Weights of a small transformer language model: untied embeddings.
Each number is 128 + 24 x the weight over its row's rms, rounded and kept within 0 to 255. Layers, rows and columns count from 0. Numbers have three digits each. The size before them is the row's rms in percent of the matrix's.

# layer 8 MLP down, 64x256, rms 0.173, rows 0-63, columns 0-127
095:162115102126149137142157123132128141127123119107094137140085132153130130122107103129085117165151152168116041150145152100100147133108122128125104118144111154172128084142158128125129096116147130076146151130132129180142094130131141145145139102169070137156131108137075114130123137166082137129112128150157172127145129098134114127087149126123088131104156117156113124133119131094166099150121
103:176121107109089118104111115131091111167118141163108124161076148120087117137148161131117140124119106159147122117120133115172129164114137151104104093133137090143172114115139166131152110099147140127099109138155129125148131129150152106139145109112172099160130132134155103118146123087167141128110128126070135116144121121156124172092119157124181150101175116172118200125147136139069156135117
099:172104096131078127092127131130110140088155117145126136142150133106113095071115107091162126112097118146116137162099104147153120135161119163131099077125154174107089152108099121172153120107132166109127083132103105141134168112108124135129163124111153110119129136088123150111128146099115130127127129109134113122158110134135135125125113121106077118120153143112080161138113132107130096124114
096:112119153161113137103124129130139144141140116125087129147119062116104150111129132130087184179132151093201145108124135150130111117142142095107147149159147120086111166150115125138124111075188121127086116128127125164154152166148131132108091121138098141142130132089116180126142138146142163122085126141110150122117140156126063135094144121116121123138130117114120109145131139127140159152105
093:116145155138100090126133146131103141105122140129143120141087131144101076099099083124134102105105132133192066123105152091114116136155114153138112097122166078159131167141140141113080133166159155117177108140170116099151147086145118114106183143142144093090128153166151142117103158113171130129120121137108184127139123121109093111129139158113137108165128120101127127134123125163099123126137
100:145127175101142160086091124122124109117141112127137115110110140122110141126119079113126134149133135114137154136133076102150097126158075140162115147127169134131134065116117145144147111131121131129139151119124078107081089112102137141103181134076156121113124114142101143118119120105117104138135140076098157135091141172146091136174095110126114078153117120115097138116111124126113173101095
093:105146090164144135096149119113183112093122090160080135116156149141167150115145133097132105073160101102126154146120136081104095106145132116135091124110140090112142107149137120093142136128148096111106105101093138134092164169145113096122111098086057143161131136069077091106075061113152127114135117115131095134147107076139105140118136135131106131130139150144114166095153129112146135125087
124:111089158126121099101118127127110112082157125126166139129131112137154078142113186131108143132108138184135161121128145078128092134142125085114120106124099077124112096091107098155150112147099067193103145102145127135086157108102137131087122098096095092133124135112124121122135136113075147126116125134081144131115130093067157093146075115074149104091095112114127108126079120154135111122108
099:148139101110118130132114126124093145122112097103128124091108163105133089107105159123188113147130100132108118108146127136116158109129099169103113124143134199139138139144092131173124142151214141123141126111128156081119185128131106076100130134137111144122135137117108129122110130113121138130104127146139136132128099100105144106112128108121150141143097152139138140122153133137101092123101
097:120126095121106122104136125126116098107091164159112128102111134139143138067144099131149102116096125085154150105089134154109094126092124130166128114128125087091132131086124154136113119121134079123148104123178145139135110166120116115191124130113090124158120120129144110109154059129130151114172133122124131133096168151108090134152119132103098062143123122112188147112113140167129129146123
094:138118111121120111138167123132114122136099157134164119111147107095163146148141124141152148115158181135123100160175144130118149122099097109101120090058093117111159100128110133139114096131153103094140132109106153102100116141161141167144103091123122129093128128093086139129152126116126159127121135137142133132159113136131140132158134131127142115129110089123115152103146124083137089161149
105:130104133172139146119103133120110113153095118137111130124095136168100134149139156138090112140155147140067124159155125132154134162143140174116150101091119101098155136139189132099148108133090079107159171112115188123127134141103145126123138105056141125157127115093091100095182168105138116131134127123143134127134106161105127129126148150127156160156144114134114116122138138136081093136129
098:152119084138125188134129122130173149140162114169171126119139126156124087178140130127137131163133147113089075116127125144115154114161125121109172107129127074132130147116154094181145102129134159138165127158125114131119191152131156145146143140153094150084134096149105095145119104192117122134143126165135131139103134118177139103136113110121127134125102159092128128087145136152109140111154
129:115120138118163156108113125127149110096110131168150130138124115146074120115138133129114163168113150124083102127154148110145132140162167135107100133122146125108180113146095117138119074173137121150098165157146134169071093118133094101150143117175154135158130129133136103122180122146145139129142128073102118127107140141121158079151123121129134120148160079071125122116115125111190147115086
093:118161154121120145155141121119111111161143162155184131111130127067119162100140124170139104139157084062143134134099091117150156128167149149146150158101144180109172103112163164140122130159161122136106154158113148149137143117088102161075100167112149129141129116166145119113122133131132124137142120137135116123128139132138045116097122093129131158117078179126122119117126125102106141148130
103:105114141166168116107115129128129133138118091116141134103121164159121124127092134114124109129154130115133141124131145087175094105148050142095153142112119061136123085187138154145127114157102113134160161156136147126113142153153135145149110102182113166105123133148157140140123204121138106118138128104109118142100127118095163112134135148149120149150165112145142097149134160136178104119128
105:132128167136136123111095145129100156097144118169149138109133150136110125084145111150115113154110085151180158138114140165122129114178147156159153167152115164149125117124124102162164124136131130151160144145100140143142140141109131149119085126162145167146127131077138122119125111141183105131134137125171148133120102148111150156108099092124118118116129159112175129110134141165170130169129
087:142112143130122122142129116118148106126107130117102131112095183123136133180135157213106171142152136093166102130157158142103100150107131153120147156131119123093161116091159151121102076180110122139114085104102080065097127157128103107107122122120153104084134143143124124173141190100135094123113130153129114133145151131109112156110147143121124106092128101133137158138139125119118086153131
101:158167140095142127167120122117080132113120132135110126150140107090125133143112082096123125098128089117147152127132131144096104115094122146146118171103125141136110121129200106123124127105149138106103098113131096138135124123135112119121080113112110146138119142163097126126100121115125146124101133141130122132143109131141105137180134123174112125133126118156114104136107105081103140111124
099:141175113119159080196141118128079157143120117058104128145188121112173139152166146124158135127074127178115144077134106139119123125098152113132157141136159119161092134110127103155129160148169190153147142065139091119123147099120122138172104125123133125115122121159109118155121095114106100139120118112117142130117119163204147132125132123158127143156130138133115159119114118169116155084140
094:094136168181174148111113136132135120137106103122128141122101147162158159130154120125139145116165106094122168124111080160117120136164140134156169109138152127127180114125096135154162139168099152119118129131134121170086141141150170135154130070144167149119128159142144118133127115118118089128119124106113143130109142189092156137132114128130088163132148146135155115149133135137123167114183
092:142158136109139147102130129130156126113068167107122133118130134129120148101151141135125111092135109096131119155086137183154137128125121134145157158138125127112162161126137143096164128079117152155132110084124112109124100098137143133103111119157118150208135113088116144152106138098132120138134129165108179122142158100121127148161128139138127128138119102145135137117126120105141199135103
100:124148112105118138156144131145134133123163136145120125143117099154069094154110135104124124140134121158115099114088098120098146110082148121114127145119067157165178125143127107116125162107106105105076150123169121108139124108147101106107154145135164106120123128189131143110140117179109127132079125157165076120118076148121148141113102119144170135171129122115109118129119121107159123102133
109:111065174109180077113146124132125111086144099157133126155124089135109148150074136115156081125129105139148104148112107096118104108114138105136142117136123085200105129098135095165114131100073141123159093131134136103149150101142112156061092122153073112133133098101122072093092092114105140132071130148070150134134134122106117119134121132140111140106147108121105146142122130123099135100135
111:108112114144140107147103136127129134156148103085109130139092148164154112145121090104148062128136153083128113127123139159149141126102126096118141113129146135108066166101118167096100162136148134107165133132107106116119101093115124149100171113119128068146121112158154113069123143143121125134069149142112122133144155140099084147116141142151106161124145129147100098147109120114089101090126
097:117160115096117130144110124113140132108159173144166134123152087127142132146116116133075166134083106144111105136077137143115106145146079107160138118098135157118112124127105150118132140113109140112138131127143157149136094132102125109136163093133109090166127141120098062111143148117133101129112118085115123133147086141102105119128119117125171153154153132114095150179087126115107104093130
114:085146161133151094148061134119067129107129163121102126190087114113065148129091109143168105102112147151132129113140145133120133155150141097113160128151098155110157133121084125160121110084115106111128085158148142175150092148109111142091096145116154158103138171083153111128148147153125144133122119155193092126150160137119150153127097138108158122146157130133143120130114140141159148108088
096:126159130099106095136183121134127128162155125070101138114162117106166149154109141137111166155130132162161092099162143159173124140122115095138126091103125149165134152139167116119131155112083136164125165098112107125125123116128126127129163122116123112137120138145100086124108141133144122130146126109155174145186126125153125172112120125138112166133096144082083125134105113098115123113118
098:146151120128099090127097121121083122098118124128103128111099137132100164139151099099120114076116117115091136164117132098126103090133145131148117103171118112104166106148100136142125153120081159127080120159118156137091097109146103129114155145168162120122131145113137126152116118124149095109126132125114135120120116161109103109120082133105101109108127109133137127134137130128103105126131
098:129113129104060130152125122133124152145128136095134122147172176057110074139125141133183106148121083153131131076124064138137153144128132143155097089093085108134109123138121106159084118162132130115152153131129118129143121117151130116123137154116131102092127089138143136119117146133136145135111124123139118139124142100103142125081135138136165101133146113118198096109127118125166105154140
095:097084098165110140140182128123101147163146133147163126138131137104170152124156131078111127168119155149118123149147100132143160066117080113098123139100154077127117102104165130119148103086150126171078125137140149127144106128142106147128164116127140171100127159188097153149126090113129115131113123138171065122103154114144165123107115077107117100122116122127113114124092118150092122119105
110:170073156097145114068104127130149101146168125135149126114135112130135114137145180143160144120134142152125134085116112118094163156099142126114123110173165107151137084122132134144135128129137096125084129179091119083166090144105096083111102140137110072088128097109135126142111140122090142125147114134146117123122124123123119110101095108123139133142133141130155118152091121147110146109146
103:172118142116131141104155117136122085120131115152112135164118181117145129134116117107116167129149125107144175174088104188156127127100142122115123155107139127146143098151099106113170115138140147097149135142102146120136163132117129083148090127121128110120124116171151121119134156139118089137120131119136117109107090067089137103086113126092126186100154112126146145150134130127129100146132
086:163109118126116151147133138134148163099161098155163127145123104130142107114157093156122132127133159116117121110123123106125099114140139150087177085151149185145122127110083095126121116088116134102118125137136146119175160135152112162127078126163190131093129127141095156135101134138133201147165140172136113128125152149083163123138156106102098152124164105135155153126121142134099154153143
093:141144148120084137168119129127155184107121085140153124111084162152177147135122138098116138136165147107145107107125141135114118107133153130124133148167117153143135159156175088123105153153106105129184106112162157105123128106110128105120144111145137148148124125132137162159140154119146105154146128126126147134133134110159136128156147182154150142145106154160193117112157156141146167161133
105:130184131112141140160100128121102148149118143102161130120147077081135129076121146131142160099166116081098147097144128133155101149140095139107113149112122162091138151087153183130149144108126164128148124109082124142104124123143136116095090161105093156094121133095151089099122175140140132123081128143129117128135147120119081138157131149084144120150132122166126107125137131120102120126114
093:096129143137159065161103128126183100074162125139113124144131103167140123129082129095159125150133079112175131144155112119140112128130137095160129141133096143142062100140147146108119127138162124099113120127114126127105092129132097119137069125115138091135124098091110118144143138118104113165185127142171104128164116115126155144095136144121144130161097075160144119105141120160142100133127
098:116164128106148118096145141144130132115134148124133135116147132125135127146133134136121111075121149113156138112103147139133168122114113122138100109111159164176147134138142126107087090143104168141103172110108165140126160105190104136129122093115118127090125149148156140143145111121100109109135125150139101122109129156114103134111179124145126155107131108124111118128152109144123182121123
101:101100124160077124148168123122111132119129087149114126120120120126114132046122138075129160126122133148118142178108156119149150109150155120115133097179116103124159130124108120093128122131112123193118115127135139136107100112119141093121139142101141114149137131109149122133121095144157144126134137109139177128138127093111124162133116130104169113125138098101151089159152130098150144157129
095:141138113138142147139137128125108141160155105093132115149167119115153150123159134142114086127129104146132084107114082151123138144103125050145121081129082107147090083123116118140118148130134168167148139117135106173199132133135118134128118112144127156149126152122133172114122115128128188129131109170141172127143146114132148137117183107166125115108136125124086095130186137092154140162088
095:126133137137151165118121133130192100161138157118144141111147085129195092124113139127168139147150153142158103147100157137100136119135161123125111218125133147132108154127115126121088143145099132143122144181132140134124113204143128129138164148152160138130127123125134145123149126105111078158173120096122119123150109126163144124104108121126150137136162173118068106077138137129082124123130
091:179132157137105123116107124137149116116167116161093130147156104140161124127147146160128137115122095126040141146161123154144123153116150141121148114110127122135091129105086130101142130162120140094121078126119135143138130115132141118120138128109147147135135139155086155125143133126115137129152120136155120134146116140163152146168153134138121092070165150119118075126151136119182114122149
111:119150099129170133157148133121134087119100116129120134127166131179110120133142108109052120139102156131125118119100151167110151106148141107139151096156130100128106156111159121068132114119156141157142115163188100090132117147082115101128137136158128144136127123106146101129102144094112121134129131136119156137115100170158112108166116119151116108130115128148138091184130135126135094132133
100:111131116102109089124137129135132136140113160127108129088080089103109104139157118098142118122088124153145132128110167106147138112125134136139124116135152105099115130097114128098118141111130172116144109164142100127108140175108134107152101127115120123109133152091174170143099108102114159119092128114107152121136133104152079160085116174140138150140143130130085138156120124122125194116117
097:127148117119115104135128137124126140156155157117118126129136138105175165126104141152148094159112164136124114128124134124143110151127106130123118129099148117119122197138133128127147157135149153132122128098118156153174109170187141120073119187078086129154126176133139161167170138163110124124104121101120101126144134096161132112137148105144115168127142136119152157180106125119142087096161
101:097129148149121112146124129130103138093181177125111129159105125138099132143122077125099118137153153144100159153171119166121135126166163133107133148131140161101178157120124143118118137163131163137091113112151119143207144125105132119183162161168153141127126145149164155154144159154148165123159120135120152135121169162140156150103141142148107156116131133162117136092116114108097120142125
095:132139151140186134149140127127107132162072110104166127146104090130097102099118130124116154122106101134084146062113144103150157124129146156142143143095136145078129100179095118152201089127157125116084098134116132095111134104139135126137114105116116140147131148110126131133127151121159162126148129096146098115135166081126092142139108153157121150125094150126150152135128132169125131166145
099:125142118121127157131111129126132103136102131115128130106099135090156154100173126117122126111141124123105117107150111117120099134127121134106089102098130156096115134130153133107054107128099122094148152170135094112168059163101143138158148096109112146135119138175107135130110098131154076120116138123101120131180128131159145104131147158131100122094126118095114106149140122096089106126107
100:135128107162132102126157139141145153119131167156151132170093103094136144080163107165123153114149148123146090123143163112108166142108120167142125122124094096115069139131136103133091144097115120073166143091170147140184128110130190118147121122173105116135127101129113119118112118141138169107134125126129147126124170087137139103120156137147129100137105145137158122098131114136146129145170
097:111103129132117138085119138130166136124137131134152127129144168167170103154124121163118151159135137121138150143147107127091141129127096144155102164107100150107157102163086142169131149121199092140129141149137127127119104140113134102159181126104103137144138101165158118166147113129113127136118126086141134133159097115093129121098113118101178095122068115136112110085144134098121148132162
106:127085126110154196090116109127149102126132157128118140084100134142136133171103106110119144104094158118162143097117106127099146091141116100127093111172098113120101133098126130113074151103150103127153115102172141089118150101107118139146115145116142154107125127127169157140122126108122124132150122121152122109072101167099153095178101050107129114132131115122137103139151138173160131122132
106:077125094122177132144159125125180127133095139114137130138160141136108152150100144122152148157123125138085144110123098118138144093088129093120121150112146148151139102128144149120138107114107127151138113130121107125152138137089079168135137107110131114129122131133136116098110115100120143100124118120102151135143108089169142143163162146144135080138115152174096181153122124146121133129115
101:161132092133114116128124116141130135152104114100158116126128146122104118137127147117174143086124105144095173108127131107139179141108135153116104110181116131133115119175098090123119102125132141106095165108126121142074149133158134134165110147088127157095129129141123141159162079115161088125104123128147102138126147187136123144180140082162125085114106092102103080153152133116105137139139
096:132137082095069147108116123132125159139118129137127124118130152146120148090099129153133122094094083111123131129132140105118118128111150101129132156125138125160092127113120125099108137132097102110117144098162124116088155138135112117095102168154152118095130113158132156107155144176104109129144140133139087121074102135156146121128127137122133150124108156134150121118077132142157117106141
117:135155111151106145136183131137153140149071129122103130191118115105122140164152153157117071139142098109104126121137138158130124140124149119127147119110166114059129157152114166129147112132127124131121114089128117131119114099120155188184158129125093153167126148099087157144128070111163171121158127141154128147147130113167113160114151136128130129106114135163131128148222129111086127178154
094:167155129117142089135111130117128150124114136145151133114130164154122188130119096151142139131122158171161117145147158130120138140143117154147117161172088161151081122117102116105070141118093135167173177151105167115127152140139128151096117112131110165121130140160117156134111087130096147139117131112135113138132141110146135105127144120120160145162146171167149180116122146093143090144124
095:115121141144124166142161137126131162155148162093141116118160185067109129178142157114112156116125161109119162169164134150131140138129135145141109124089103142130142200134165142122178151111114119147124141150097132138094101125166129170128128149147139121131119131098134142121151108180111140122127125091132105115144113132162123149107133144125097081122118154146150169112088119164164169105104
094:137133092175202156155160115146125128126114136094111127146162119158126078137089118171093185095120115108094127107135160158103110137110134139103150190146143142178098155170137133095108138143095092115110087115111107181100090099145158123138129139146170089138126124123094134106115125133139081128132128145115091117148131128147149132158115180119144104104147116137155165146120113124148076130167
099:122106132122151122112076143134075117131154131142100131077134077094114089166192140136152117128127132105149193121144149131113108192100154154127128147162156147137161146124147138142135173133140143104119107102127141139162143096161179140124103145118132121097130105130182142128147152100137131116151138138115166126124101107124152090133133104129116106118116132153117130098138134175144158092170
094:156140139117123118137190138122175105141180097123094123153079086157131180130142120159085135138142111120101117143144147114141151151149129114150175168173113167131107101114127130153112144171159162123120153153130106136155127113148152170122149118139132121129135115114059169131129106135135210139121151136127160133105128104113153117112117117118157124097146136112128114105114131184165161132153
099:085136141127071109118105127120106095157097115137156127089104117063132120112148176047155084126108152081144131131134105136110088077112125096132134147093115088105103156118077158086140106128103114122133083135105130119128118141115119116134144125132131141163124123091174081185110164135133120126112124121122130126070112157128087119098156138129095129114072112127126130182132134119109138138130
099:133122159141118135123117134126124140140185136069108125142170127136123136174136124140096135173115102156138096159190108134176139113150162139087140075092120126135132132106138120118166140117117064124105140129124134112131162110144133172136162146138140154126121113102118154125106123158100116134160132150118094122111142118125161108113128119132101174096121146134131124148106122121156136153134
098:076106112077127156119118125120147115133092151173118123112187111143115126103119092138141104130153121189162107144132126107126150136108156098138097143154074115101116134141183127146129168098126101124101117126100113107100115176078145104135150189129119129105132081146162108088120164167115129129148144106132108126157130105122153121137098166109139140173143172092144140085112134107160107097111
098:111120144145115118161149140126116116117093094111109133115149177133156161106081145145144124126146126121123146158110133109094098112082035166120124120117151156161162129124146111100154130129147092166141140138084100131085107116114160163139128129117134115149120131142161133083153181107146110129171117151112121134106127181101128123167149106166108145131088136100149106074153122099125134133120